Each number is 128 + 24 x the weight over its row's rms, rounded and kept within 0 to 255. Layers, rows and columns count from 0. The size above them is the row's rms in percent of the matrix's.

# layer 6 MLP up, 2048x512, rms 0.163, rows 265-273, columns 256-511
size [ 86  84 100 112 103 111  97 103 111]
[[141 141 192 137  95 120 100 110 150  93 123 129 123 133 121 114 101 141 152 121 126 149  83 100 140  80 143 117  97 118 118 141  97 117 125 155 106 125 108  94 145 118 121 136 154 141  50 124 126 110 148 141 102 143 158 110 127 190  90 102 127 151 158 147 171 185 131 109 161 129 161 168 100 133 111 126 113 107 152 146 109 169 135 117 127 155 143 131 118 119 198 128  82 134 154 106  93 124 141 187 113 150 112 113 125 123 138  96 131 151 130 118 127 155 101 103 132 114 117 151 148 118 125 107 100 122 148 159 119 171 107 119 143 121 122 133 164  99 150 194  90 103 105 191 156  80 135 148  91 121 154 132 136 139 124 134 116 136 146 142 126  98 133 126 112 110 143 174 115 182 149 142 116 161  90 150 130 145 125 141 130 148  95 100  94 110 183 115 138 158 171 131  81 130 137 110 132  65 135 130 126 136 122 156 135 102 118 115 102 103 105 130 169  95 127 149 162 163 152 103 128  96 147 114 150 153 120 103 112 138  96 136  80 141 100 125 156 156 146 153 158 134 175 106 168 137 145 128 149 123 130 138 134  92 144 121]
 [138 149 160 136 118 119 151 150  97  95 108 103 166 119  92 122 102 152 156  91 140 146 143  96 132 133  99 106 109 120 141 114 174 151 118 157 152 152 106  82 113 172 130 128 120 144 114 146 182 157 140 162  98 156 127 106 106 130  93 110 130  88 113 109 160  84 119 136 153 112 121 143 175 154  77 157 127 127 163 144 173 155 102 127 134 138 160 114 158  85 114 128 104 138  93 108 116 169 116 163 174 142 114  91 143 145 104 107 137 136 165 140 135 115 159 157 150 110 103 120 130 111 136 139 126 133 116 188 108 120 149 115 146 138 121 106 144 126 117 130 122  93 155 122 122  69 173 160 123 100 153 103 159 157 114 121 124 126 148  99 164 180 164 101 141 126  89 118 129 172 105  90 106 111 146 124 130 102 120 122 114 141 104 107 104 151 130 120 144 128 160 130  86 113 111 130 157 121 132 127 147 115 113 129 118 148 120 133 100 112 126  95 141 115  95 109  92 173 159 153 116 160 162 106  76 115 156 140 128 117 133 126  70 114 164 114 105 147 145 132 159 137 136  93 136 147 136 105 121 122 115 140 160 106 112 170]
 [114 102 158 158 114  98 154 152 100 169 119 128 153 133  93 108 134 129 144 119 151 125  91  89 124 117 131 171  96 160 141 138 137 121 114 144 121 125 153 135 153 119 144 125  88 121 148 122  78 130 114 147 158 148 146 135 146  99 139 143 126 140 144 144 128 155 137 116  99 126 174 167 190 129 168 104 150 136 170 150 121 129 136 127 141  75 108 105 123  90 135 133 161  99  89 150 180 121 174  88 142 125 141 134 125 130  86 157 133 109 146 125 140 164 140 140 105 159 106 109 101 100  99 109 108 159 113 118 145 118 157 139 133  90 136 142 124 123 128  90 125 136 132 131 145 165 173 116 123 134 135 105 109 161 127 144 144 135  85 157  99 150 111 184 121 121 121 140 125 131 137 118 117 108 123  95 114 130  95 121  81 109 165  78 166  79 100 110 116 124 116 155  77 149 153  97 114 103 125 123 133 133 126 162 152 122  97 150 146 113  97 112 190 186  75 125 120 105 102 138 102 128 106 113 145 141 100  88 140 131 139 132 134 102 100 101 135 151  95 130 154 122 131 112  89  94 136 117 115 128 106 184 137 129  93 127]
 [121 115 175 135 108 147 146 125 103 158 124 155 115 116 128 101 144 109 110 118 155 143 156  93 131 117 107 133 151 104 101 162 166  76 100 153 111 136 148 131 151 102 112  93  84 119 128 122 150 151 136 142  94 128 110 140 116 137 133 142 150  89 116 134 101 149  89 103 143 148 145  94 162 102 105 106 164 158 130  69 131 156 176 172 133 135  84 124 158 174 123 149 122 116 133 119 141 140  82 136  89 114 131 100 183  86 154 134 133 111 150 107 138 172 107 133 140 142  85 123 156 153 147 137 152 110 139 168 152 163 128 128 140 138 116  83 110 167 118 169 144 183 122 113  90 135 128 127 115 120 167 126 103  98  91 108  93  93 149 151 107 138 124 114 101 108 116 140 123 168 130 145 128 166  87 169 170 132 142 129  99 114 161 124 107 123 138 132 140 115 157 141 132 118 131 140 124 119 148 109 135 154 153  91  76 196  83 111 139 163 163 102 130 134 176 127 124 158 117  97  96 145 121 114 151 121 148 141 106  93 147 118 182  82 122 150 176 143 123  98 105 109 114 151  90 129 121 142 138 121  73 179 151  93 140 147]
 [123 102 122  86 140 127 119 150 172 134  87 128 147 142  95  74 141 125 161 112 126 141 153 125  89 124 148 139 126 141 155 119 168 136 160 143 138 112 142 137 102 123  99 140 147 125 113 118 116 132 101 122 135 116  93 118 130 139 121 119  67  80 138 143 167 140 118 110  98 148 159 107 125 101 131 100 121  69 115 126 122 178 112 177 137 111  90 194 111 103 137 122 123 162 156 165  89 144  94 160 109 113 162  88 109 139 122 155 152 130 103 129 124  90  92 119 149 103  98 104 170 155 157 115 118 157 139 184  95 105 131 142 112 122  79 111 172 136 123 158 133 127  99 167 120 150 126 146 120 138  91 133 120 144 190 129 107 126 108 118 117 123 128 113 122 145 111  84 173 129 185 106 113  75 123  92 131 114  85 126 108 157 139 112 132 147 138 143 157 127 120 117 126 150 124 145 108 109 127 112 128 139 124 133 122 104 137 108 101 136  86 108 154 121 179 131 159  76 124 134 115  70  78 144 115 105  94 138 155 113 123 123 121  76 151 122 158 117 139  83 157 162 113 157 139 147 113 132 164  95  98 112 124 116 143 121]
 [145 125 137 117 124  63 153 136 103 147  45 125  91 183 134 136 103 164 144 154 159 150 128 106 142 141 121 119 120 146 142 172  95 163  78 132 127 111 158 133 114 150 120 129 118 154  93 131  86 104 117 126 115 146  96 117 174 113 123 118 113 139 134 115  87 134 122 114 134 139 122 152 112 111 128 134 152 153 134 120 112 104 149 119 191  92 125 135 122 123 116  96 110 141 125 119 100 118 127 141 154  84 146 114 160 125 138 142 128 151 107 132 133 108 116 120  95 120 102 112 162 204 110 132  84 126 114 155 134 105  86  80 116 144  99 115 116 147 115 111 109  98 106 166 143 139 116 140 124 126 115 105 114 152 149 140 168 109 156 111  73 108 142 112 161  88 162 133 130  99 125 139  96 106 169  96 151 135 131 136  98 152 119 115 175 131 177 128 113 147 124 152  94 113 133 161 143  94 127  80 152 126 148 151 135 123  81 131 139 146 123 143 128 105 119 115 140 134 149 168 139 115 155 161 117 126  83 121 115 137 172  86 134 126 136 123 107  95 133 131 154 171 112 153 111 178 128 113 129 124 138 105 155 134 159  84]
 [147 134 135 178 129 118 121 149 148 107 134 133 136  91 124 149 132 152 113 151 129 156 125 117  88 121 141 125 143 123 134 167 157 125 154 146 152 135 142 190 132 136 112 146 132 147 122 113 115 149 125 140 109 149 147 154 157  86 174 118 124 102 106 136 140 138 123 132 115 164 119 145  87 118 153  91  90 133 112 143 160 116 139 172 156 102 130 171 133 128 122 121 140 155 156  93 103  79 149 109 133 135 139 127 138 123 138 171 136 144 112  83 116 182 162 158 107 114 108 149 149 149 171 151 119 170 119 134 137 151  84  91 180 143 134 144 115 160 135  84  94 161 162  83 126 168 148 134 135 135 182 171 117 136 170 130 163 171  87 137 102 134 115 128 128 128 112 147 140 136 113 136 131 167 158 125 128 118 173 154 150 139 195 133 146 137 133 131 138  99 147 141  82 115 131 108 125  99 123 148 121  89 161 136 140 125 105 144 129 127 150  97 129 138 151 155 167 133  92 137 128 130 118 123 165 126  91  99 132 154 148 176 154 149 109 159  92 100 127  98 142 136 139 138 148 168  85 132 157 119 122 130 127 115 112 148]
 [156 120 100 150 121 112  98 127 139 141 131 134 119 153 145 123 121 100 137 163 144 105 144 160 124  94 124 108 106 124 100 115 130 108 117 123 130 162 117 157  99 147 122  96 126 100 104 119 128 130 153  70 106 123 149 160 131 104 148 156 104  72 106 113 131 150 173 109 152 152 116 146 112  90 137 160 191 109 133 122 108 113 107 124 126  87 112 134 135 124 133 126 181 124 123 186 153 144 145  94 142 123 133 117 115 130 140 133 149 191 147 161 121 102  94 123 165 131  79 119 141 132 154 100 133 140 109 167 111 131 116 178 120 153  98 108 111 101 110 153 126 123 118 141 131 101  93 173 165 103 119 134 102 116 148 151 153  93 130 124 149 183 160 127 102 150 138 120 157 110  69 128 111 124 116 158 102 119 112 128 137 126 149 106  85 159 144 109 117 113 128 107 110 158  98 174  88 100 163  92 143 132 105  75 140 142 135 139  85 156 137  85 117 114 134 113 128 182 103 147 123 130 128 148  97 162 117 148 116 130 122 137 109 123 100 155 163 133 117 169  87 126 142 122 110 124 132 152 115 109 133 145 104 133 130 148]
 [ 96  95 135 159 125 152 116 157 154 154 117 149 135 131 123 172 177 139 100 106 114 120 122 153 111 119 111 172 119 140 131 130 117 133  60 175 154  92 160  74 125 138 181 117 148 156 134 165 138  66 135 172 129 149 144  91 184  77 184 122 109 127 137 118 142 100 128 148 148 138  98 136 126 123 150 140  91 106 114 132  74 116  88 121 103 163 151 148 107 148 150 129 137 146 124 137 111 109 109 126 134 116 126 156 128 111 146  74 139 161 151  98 111 151 101 131 147 112 138 133  85  92 146  96 121 125 121 109 116 163 106 132 122 125  85 126 121 137 104  83 134  78 144  96 124 157 146 145  91 157  95 141 132 103  98 104 110  89 137 188 101 143 137 114 128 133 123 136 140 109 127 123 157 137  94 108  91 186 128 144 114 146 117 134 149 149 139 126 144 126  99 122 118  85 184 142 125 152 113  66 153  96 144 109 146 147 133 143 180 126 144 141 167 154 108 140 134 116 116 103 171 137 155 113 117 146  61 135 133  94 126 139  90 150 157 128 129  96 164 135 134 133 148 112 123 137 102 196 134 120 162 135 126 129 123 161]]
# layer 6 MLP down (transposed), 2048x512, rms 0.079, rows 265-273, columns 256-511
size [ 88  80  97 104 102 108  96 105 110]
[[150  85 124  84  95 161 130 162 103 137 126 107 101 145 143 141 116 121 141 120 121 118 143  90 115 158 110 143 102 175 106 106 113 135 112 126  90 111 123 126 132 116 112 166 102 129 106 130 128 142 193 150 138 152 119 154 134 138 165 161 105 118  69 121  94  86 144 125 129 181 140  76 118 149 138 158  93 124 142 120 123 155 142 122 103 111 174 122 142 113 126 105 150 154 124 150 174 174  96 123 113 154 128 112 133 125 116 160  89 151 125 120 159 146 114  97 118 121 131 126 136 141 106 180 134  95 128 122 114 142  98 122 111 155 111 123 115 161 173  88 110 105 141 134 135 179 158 169 137 119 104 154 106 126  64 158 156 140 166 133 153 159 142 126 140 127 143 120 115 143 160 173 148 148 197 140 120 179 137 118 122 129 102 107 101 133 135 116 129 120 137 139 138 162 102 140 133 192 159 142 140 100 131 128 125 112 142 134 151 109  92 129 126 152  90 142  91  94 125 113 106 156 120 143 140 111  93 154 153 148  93 102  93 150 144 140 139 109 120 108  87 184 101 121 104 140  99 165 171  98  87 132 111 136 151  72]
 [161 116 125 118 127 132  73 125 138 142 125 158 127 182 112 156 111 104 120 133 158 108 109 147 132 133 127 114  86 139 110  97  99 166 172 139  98 155 140 171 108 112 108 147  90 159 121 135 130 107 140 132 112 190  99 109 139 178 124 100  77 104 131 141  89 160 147 150  88 113 159 143 124 138 157  88 143 153 151 125 125 162 124 123 138 122 157 135 148 124 121 108 179 136 136 162 111 121 160 118 111 136 158 167 122 100 144  84  79 117 101 157 142 166 151 112 114 168 157 146 117 141 146 109 101 137 107 133 150  76 110 125 128 113 108 155 131 104 121 123 145 159  96 145 163 145  81 131 159 157 136 135 128 133 100 159 125 158 146  65 153 139 162 110  97 127 152 157 141  98 136 122 174 119 137 164 121 128 143 143 137 137 100 156 146 163 172  89  72 167  90 107 139 130 135 101 119 133 121 110 132 115 131 124 148 140 132 134  98 111 134 155 118  98  85 147 150 100 144 120 125  67  95 143 115 149  94 131 174 149 153 104 116 125 111 122 116 108 100 109 107 105 102  95 103 152 130 148  57 135 105 100 141 139 127 163]
 [139 152 177 132 110 139 157 114 176 111 159 141 160 120 109 116 110 145 126  73 160 112 123 143 129 108 103  92 143 124 154 135 170 127 167 163 101 125 146 140 113 157  93  93 106 128 137 115 130 117 162 125  99 157 181  99 152 108 122 104  49 136 149 168 118 105 157 167 117 169 124 129 145 125 136  77 135 113 161 147  85 126 148 118 141 145 102 103 153 154  96 148 133 129 123 149 135  82 126 103 121 107 123 131 118 121  88 132 105 114 103 142 111 121 113 152 135 137 157 157 125 149 164 143 116 138 173  89 104 141 142 127  96 103 125 149 145 143 104 110 125 154 142 190 120 112 101 133 181 105 135 150  86 162  91 116 134 129 124 146 106 118 155 139 134 136 110 121 123 151 112  96 164 143 109 112 122 103  57 135 117  97 138 138 141  99 161 109 127 116 125 110 155  91 164 150 138 163 137 117 151 142  90 129 120 124 113 129 140 175 149  52 148 136 120 172 118  99 130 106 122  75  98 106 125 105 135 150  76  90 128 114 126 157 136 140 140 109 154  96 156 148 142 120 145 113 176 151 116 159 131 125 117 139 152 131]
 [ 72 141 154  96  92 148 149  80 110 123 140 154  87 140 125 161 130 135  96  81 108  91 136 134 132 140 111 101 152 135  99 144 120 130 130 118 132 146 153 156 147 132 154 128 136 162  84 136 128 122 142 148 137 109 118 104 107 127 123  95 140 134  99 107 127 103 168 160 149  79 113 110 141 135 161 155 126 125 158 123 153 128 144 148 141  95 128  81 117 158 141 128 130 150 147 182 113 134 154 152 127 155 149 115 165 117 123 117 126 146  85 109 118 157 118 138  98 164 160 109 129 137 106 130  68 118  93 175  91 129 130 139 127 144 133 103 124 143 149 111 115 119  97  83 125 150 132 126 117  88  94 123 135 138 125 100 126 105 163 129 130 153 100 102 161 134 136 131 155 182 129  85 150  93 150 143 109 110 139  98 152 147 114  72 137  97 167  71 145 127 120 164 105  75 128 133 139 118 122 151 103  94 111 128 114 106 129 163 125 151 125 104  85 139 150 180 113 133 119 122 110 165 118 155 174 153  82  90 110 143 133 155 132 127 105 127 130  66 172  64 106 118 135 120 139 102 181 134 144 116 111 120 119 124 120 115]
 [157 117 164 106 147 127  93 143 104 127 139 180 146 149 128 147  95 131 141 143 117 135  76  97 145 119 137 139  97 136 124 136 152 130 160  97 124 140 179  77 134 162 129  88  93 163 134  89 161 178  96 171 136 139 107  98 141 139 114 108 131 182 156 152 129 184 136 154 120 148 149 116  80 108 119 104 100 131 106 117 126 167 121 128 140 142 142 106 111 115 143 124 166 154 132 164  91 166 162 149  97 126 135 154 144 119 132 123 161 147 124 148 113 108 102 163 147 110  89 111  98 162 148 147  90 138 145  94 136 110 129 133 156 104  99 121 138 127 142 111 120  97  95 156 142 149 129 122 104 152 107 119 119 157 121 151  86 111 127 145 134 160 134 107 164 157 155 171 107 117 105 131 138  89 122 139 131 153  98 140 117 117 125 148 109 137 110 116 136 127 161 124  92 107 114 142 118 130 132 133 120 159 140 107 167 115 134 128 161 161  88 136 159  92 161 154 130  90 155 105  88 147 104 135 118  78 134 136 100 138 160 132  98 139  89 151 174 115 109  95 148 123  76 144 134 152 114 128 128 125 103 153 151 150  97 156]
 [116 119 128 133 164  93 137 131 124 104 127 139 135 118  98 114 120 123 129 128 113  80 149 110 111  94 125  89 164 158 107 126 136 112  95 118 113 145 132 106  85 171 124 130 106 124 137 138 134 123 114 132  99 142 129 147 134 135 102 138 114 139 126 170 142 163 116 163 126 160 111 116  89 137 157 163 141  98 133 127  95 100 134 115 138 106 162 100 112 127 150 122 140 113  95 156 118 132 105 136 196 108 145 132 162 125 151 161 174 170 151 163 133  72 108 113 133 132 127 178 164 185 117 144 174 125 155 166 147 124 132 134 157 129 135 133 148 110  98 131 114 129 104 117 119 103 103 136 130 111 126 154  99 158 146 104 132 127 126 102  87 112 122 155 134  85 154 107 165 108 135 120 149 119 170 106 189  96 110 127 113 129 113 114  87 103 165 135 173 108 120 148  93 116 150 147 121 146 142 128 171 138 184 134 121 126 105 154 129 160 124 105 141 112  88 171 146 163 124 146 144 163 142  71 101 160 118 120  96 134 140  93 125 152 157 143  74 120 150 153 107 143 145 125 128 152 141  96  99 109 138 154 163 143 131 136]
 [ 96 156 142 144  99 139 139 131 132 117 120 110  97 166 138  88 136 106 145 128 166  98  93 110 133 161 162  98 197 112 141 114 162 138  82 127 138 147 118  92 133  98 143 103 119 121 131 136 145 171 148  80 130 131 127 145 106 100 131 145 169 140 114 137 102 103 157 148 172 131 115 114 159 140  95 104 141 115 139 106 132 145 163  81 175 165  94  86 136 110  98  92 128 162 133 127 112 151  99 118 118 119 107 129 130  66 148  83 228 122 165 189 113 129 166 134 135 139 119 111 106  90 132 144 162  92 136 118 104  75 128 115 122 141 116 124 132  65  84 142 138 114 138 140 118 127 101 140 101 107 110 150 102  99  98 106  88 137 164 118 168 153 110 128 134 131 134  86 128 174 150 137 120 108 129 107 100 165 128 109 141 144 125 140 153 119 146 108 111 144 130 147 163 127 102  95 128 109 116 132  87 115 153  94  90 110 173 144 160 176 107 169 129 160 117 129 102 137 141 168  94 110 151 156  74  94 136 161 144 102 126 142 131  85 133 156 113 106 142 130 116 162 129 141 110 103 125  97  80 101 125 118  88 132 157 130]
 [100 133 117 170 132 151 126 103 138 134 141 141 156 113 123 139 112 122 144 144 101 108 110 156 126 128 140 169 137  99 119 159 154 143 101 140 153 133 117 127 143 152 175 101 114 101 118 109 116 113 138 144 121 147  39 126 124 148 121 112 120  86 117 124 141 150 133 172  98 143  89 117 120 144 176 163 128 156 119 125 175 126 144 137 142 126 114  91  95 123 165 147 153 179 124 172  85 164 120 166 142 117 106 143  94 131 146 124  92 105 131 143 160 123 134 117 100  79 125 144 148 132 122 101 106 128 162 117 135 152 118 108  96 111 124 146 134  87  92 105 118  94 135  85 136 130 112 126 141 124 131 119  96 138 141  73 114 132 160 141 119 134 116 107 145 110  88 128 130  99  71 105  95 133 115 143 126 161 169 124 128 144 157 109 170 158 167 121 130 101 141 139 131 159  93  95  47 128 124 118  94 124 145 140 159  96 131 144 139  98 155 112 142 111 143 157 143 158 112 144 125 131 118 119 210  92 153  82 166 158 102 136 126 128 105 146 143 137 111 125 132 151  79 163 137 112  90 121 122 184 139 125  85 124 140 144]
 [134 172 134 107  82 122 138 165 122 135 134 148 129 130  91 179  98  93 106 105  86 117 127 130 123 147  76 185 131 153  81 150 121 136 105 130 122 109 118 119 120 131 118 134  90 127 192 158 139 160 150 121 128 109 129 111 114 124  91 132 142 122 114 105  86 130 111 104 178 127 150 127 135 118 139 140 101 155 145 147  91 111 160 119 132 145 103 148 138 131 151 138 117 120 114 108 168 161 124 151 154 117  88 122 130 156 128 128  20 136 114 142 117 107 107 106 118 105 131  73 153 155 150 101 119 135 135 125 158 168 160  94 128 142 152 116 119  89 135 191 160 112 120  92 118  95 128 109 145 120 113 121 148 123 139  98 139 124 119 139  78 107 141 186 144  90 130 139 108  81 138 187 121 111 144 129 106 134 116 165  96  67 126  84  90 151 110 146 125 145  90  98  85 139 123 146 119  62 122 100 135 129 110 113 107 108 112 122 106 149 122  90 132 134 151 157 105 154 145 106 123 130 125 153 141 105  98 121 147  99 140 126 117 116 110 169 149 152 138 141 164 134 161 128 170 100 131 129 142 143 128 129 107 134 162 101]]
# layer 6 MLP gate, 2048x512, rms 0.156, rows 266-274, columns 256-511
size [ 78  99 110 100 107  96 105 108 102]
[[ 98 135 148 151 107 130 160 153 106 119 133 100 167 108 110 139  92 170 180 122 159 133 160 100 161 142 116 145 113 102 144 132 167 161 101 100 164 118 129 125 140 131 130 155 131 144 136  90 123 139 135 149 114 166 161 129 138 123  92 101 160 130 105 122 140 116 147 102 110 133 166 160 165 166 102 157 139 130 125 109 124 132 142 164 111 126 108 131 147  93 130  90 149 111 104 120 140 144  93 136 179 163  86 130 124 109 110 131 118 104 132 146 115 126 163 140 117 109 144 170 159 135 150 116 124 100 106 158 129  96 134 130 109 120 146 171 163 133  89 100 116  90 163 155  77 133 168 137 131 129 114 139 132 153 107 194 115 161 153  84 176 160 119 113 134 133 121 150 133 168 120 100  79 123 143 107 107 129 132 108 144 157 100 136 117 126 125 143 158 181  95 109  83  95 106 130 147 132 120 113 144 118 105 152 127 152 150  98 113 121 127 121 140 124  81 126 122 133 146 140  88 142 143 144 121  98 145 103 135 129 155 121  96 116 139  95  88 138 135 138 147 164 176  94 123 145 174 112 135 129 155  94 154 153 112 109]
 [115 137 124 129 142 110 146 141 158 139 111 139 117 159 156  90 113 130 157 141 135 110 113 142 143 137  97 155  66 148 138 111 149 141 148 126 146 114 135 145  91 133  93 131 111  99 152 128 117 102 131 111 131 142 168 113 178 124 124 100 147 138 107 197 105 156  71 141 100 133 153 162 138 187 131 122 132 102 158 152 125 149 135 112 100  79 119 153 121 112  83 136 137  89 105 146 191 108 138 113 151 170 115 146 149 146 123 140 137 103 140  68 104 171 136 124 118 105 155 108 119 149 130 138 137 127 182 109 109 153 119 167  79 118 141 163 131 121 122 164 176 109 138 113 144 126 131 100 151 133  92 120 104 105 172 117 128  96 115 140 148 134 169 134 113 122 137 141 152 161 134  90 151 120 118 121 106  89  91 125  84 125 125 157 158 117  87 143 125  69 174 109  96 124 121 111 129  89 104 160 132 130 130 125 107 134  93 103 108 116  72 104 164 172 127 141 141 139 143 155 115 114  86 132 120 126 129 101 102 138 156 117  98  92 127 133 158 132 169 107 143 160 123 124 133 111 130 135 137 126 130 148 110 135 123 166]
 [153 114  79 128 140 143 149 128 120 119 129 111 114 159 157 128 110 116 132 119 100 119 125 140 151 110 152 130 124 132 139 137 144 173 119 117 150 110 131 148 174 161 112  97  97 141 120 169 130 120 116 156 157 117 121  95 111 127 112 126 149 138 147 117 112 158 157 102  83 134 123 150  94 119 152 139  47 107  94 118  95  98 110 156 140 147 112 127 163  99  99 168  51 113 123 108 142 149 124 156 145 143 104 125 135 127  98 132 103 125 163 111 186 143 105 130 127 104 139  94 134 135  75 113 158 150 104 121 111 136 131 144 113  86  82 148 138  91 108 113 146 163 114 125 137  81 147 112 130 129 153 136 104 161 126  80 133 135 126 167 104 159  83 140  98 100 109 112 112 133 150 125 167 100  98  76 170 144 133 152 147 140 111 110 158 135 135 156 123 114 122 150 134 160 139  87 155 118 104 152 139 101 108 149 148 169 116  90 152  74 109 124 145 163 117 134 110 127 123  97 141 112 146 116  93 121 127 128 138 154 135 166 142 146  97 169 137 146 127 141  93 156 134 177 128 114 108  88 116 119 110 158 156 156 127 114]
 [103 144 146 105 137 155 131 107 107 110 146 163 148  95 152 166 125 133 127 156 127 103 102 113 121 172 115 113  93  85 158 160 101 154  97 161 168 106 120 183 148 130 138 119  99 120  90 139  99 126 148 112 177 151 169 111 101 106 140 123 141 129  99  98 117 127 105 159  94 116  89 155 111 130  94 151 141 138 124 136 147 119 111 116 100 139 153  99 131  89 122 119 119  75 119 111 164  65 119 113  97  99 151 176 118 123  75 141 126 101 122 117 135 154 191 129 160 138 150 134 113  96 145  96 162 159 140 130 163 165 139 149  87 132 134 123  93 101 146 112 111 162 122 135  89 139 144 167 110 116 117 115 144  90 149 101 137 142 135 161 153 105 121 127 107 138 121 116 132 124 125 173 144 155 138 114 100 126 150 115 139 151 150 145 108 145 117 165  98 138 110 124 138 107  99 165 162 153 104 144 177  76 154 122  96  66 176 114 105 156 139 105 120 124 103 149 123 169 113 143 129 168 157 113 160 156 128 128 119 141 110 124 141 130 112 129 115 126 153 161 193 137 124 163 120 125 142 136 124 131  85 137 110  73 139 124]
 [145 157 121 112 144 166 103 142 134  95 132 166 122 116 161  90 104 142 151 149 115 129 114 112 116 127  89 113 136 149  92 137 141 143 113 123 147 117 165 115 159 127  99 128 199 137 181 157 137 136 134 150  80 129 141  82 154 124 143 184 101  84 153 121  94  83 170 108  92  99 121 112 124 119 174 168 153 132 104 145 148 130 147 138 119 159 134 136 120 153 129 154 118  94 144 107 155 128 144  96 148 128 150 133 174 133  94 147 120 158 115 159 149 119 116 121 114 114  67 136 135 103 135 155 131 124 142 108  80 136 164 146 134 109  88 129 111 111 140 180 121 138 171 122 140 179 101 125 145 118 128 134 112 128 126 151 120 135 123 107 134 143 101 140 146 153 155 134 126 151 106 127 159 116 111 162  90 130 115 115 123 101 135 122 139 133 124  86  76  97 166 113 157 146 163 137 118 188 156 160  83 108 128 146 160 144 138 152 143 134 106 129  98 142 170 108 113 155 145 151 141 103 134  97 132  98 142 152 171 110 142 141 129 100 125 111 156 131 134 161  80 133 148 170 134 115 143 101 135 124 112  99 122 163 134 126]
 [137 119  96  94 107 124 123 128 118  87 142 153  91 129 161 149 133 148 119 118 161 117 138  84  99 107 155  72 134 110  87 141 156 145 113 167 124 123 130 129 120 137 138 138 140 116  88 104 161 131 176 149 124 163 139 170 149 138 173 147 139 126 169 120 152 163  84 157 108 159 120 133  93 131  95  85 125 131 144 109 105 144 160 119 169 132 109 131 158  88 146  81 116 157 171 143 118 128  82 157 150 142  81 148 144 123 101 126 118 175 145 123  94 103 141 118 124 124 120 168 158 145 115 137 131 156 135 125 120 110 153 132 129 105 138 113 118  78 142 115 137 129 138 115 121 155 163 176 118 153 120 146  97 113 127  81 115 158 106  77 133 132 132 137 102 148 172 117 173 157 108  84 116 154 121  78 129  84 151  74 129 160 149  99 145 173 132  89 144  99 106 161 135 108 112 135  83 107 128 111 118 128 110 111 148 116 108 101  88  84 124 108 145 148 132 136 108 131  92 134  98 166 106 119 123  86 167 131  91 146 101 137 157 145 135 169 111 130 146 144 136 184 164 109  75 155 135 109  98 140 142 135 146 137 146 134]
 [114  75 124 141 135 163 123 151 113 157 124 140 155 106 119  98 101 120 129  71 135 131 136 113 166 146 104 130 120 138 126  95 127 137 102 117 157 151 148 103 102 118 157 119 139 144 127 148 125  90 162 140 153 178 146 148 104 116  94 126 164 116 141 148 151 114 121 115 134 137 113 143 149 140 145  89  81  95 117 152 116 155 118 104 120 144 148 137 121 126 127 154  95 152 123 123 150 127 124 172 124 118 108 115  99 147 115 122 118 139 148  69  69 138 161 163 141 124  80 117 109 100 124 158 156 146 119 139  65 118 104 145 145 152 148  99 151 133 127 116  77  88 116  75  89 114  96 111 120 142 120 114 147 129 136  60 119 140 122  88 127 149 118 164 127 127 160 124 152 126 128 130 170 128 153 101 119 131 128 132 109 113 124 112 135 124 124 138 123 139 136 115 125 115 144 128 105 121 149 142 162 130 112 142  82 129 156 121  84 123 111 137 185  77 140 103 162 122 133 119 125 146 112 187 137 105 146 119 141 129 121 122 126 108 143 152  78 143  86  87 163 132 141  84 156 128  78  90  75 109 109 153 157 142 120 145]
 [ 94 153 155 149 158 144 165 130 135 120 130 143 140 151 112 145  94 145 139 112 165 152 151 117 144 159 132 119 129 182  94 121 148 117 151 130 110 132 108 119 128 166 105 169 130 112  95 134 146 129 129 119 165 166 129 179 116 115 119  94  79 156 139 104 162 147 147 123 116 142  92 126  89 149 134 166 125 104 118  93  99 171 193 136 165 107 186 175  95 147 151 135 158 142 151 134 123  94 145 123 121 101 125 103 141 132 142 110 115  86  95 107 154 112 147 116 154  91 156 110 103 113 104 113 116 145 146 151 124  96 123 152  96  96  85 139 123 138 100 148 174 123 107 148 124  72 122 161 153  90 147 131 136 126  76 146 119 111 185 120 167 131  99 154 100 115 128 135 138 145 148 119 155 130 118 129 143 126 118 140 164 123 101 150  95 131 157 136 108 122 119  30 140 120  97 134 136 127 134 155  93 125 179 127 109 123 113 144  99 136 159 123 124 171 170 126 136 118 144 106 114 123 100 150 146 117 160  92  91 143 136 127  86 113 154 138 139 144 131 107 139 134 153 161 125 128 113  98 115  86 135  81 105 163 136 125]
 [ 90 152 158 123 132 123 117  91 136 125 110 110 121 114 131 165 138 132 101 106 166  98 171 144 162 154 133 130 106 146 135  71 155 131 163 147 123 147 123 150  89 180  92 158 163  81 148 155 136 111 147 130 115 134 149 146 121 122 133 117 155 153 128 135 127 121 144  88 117 130 133 148 134 106 184 112 131 155 137 134 100 128  88 137 131 112 171  98  82 110  85 122 164 137 116 116  92  70 160  95 119 114 106 133 122 164 105  90 141 145  96 194 135 159 132 110 143  94 149 184 123 109 148 151  76 179 148  91 157 105 120 107  90 115 122 156 126 137  93 130 114  90  91 145 103 115 111 148 131 121 135  86 121 124 129 134 101  98  81 144 123 110 126 119 116 152 129 152 113 147 119 112 149 187 182 137 134 106 114 120 119 126  98 175 130 103 169 132 149 126 121 139 110 146 144 123 151 148 103  96 152 136 150 100 156 123 120 132 118  97 149 127 149 119 113 148 129 115 102 123 140 144 117 151 157 141  95  94 105 148 126 152 170 172 130 146 100 147  90 115 122 135 125 148 141  85 104 139 137 134 143  85 113 155  63 132]]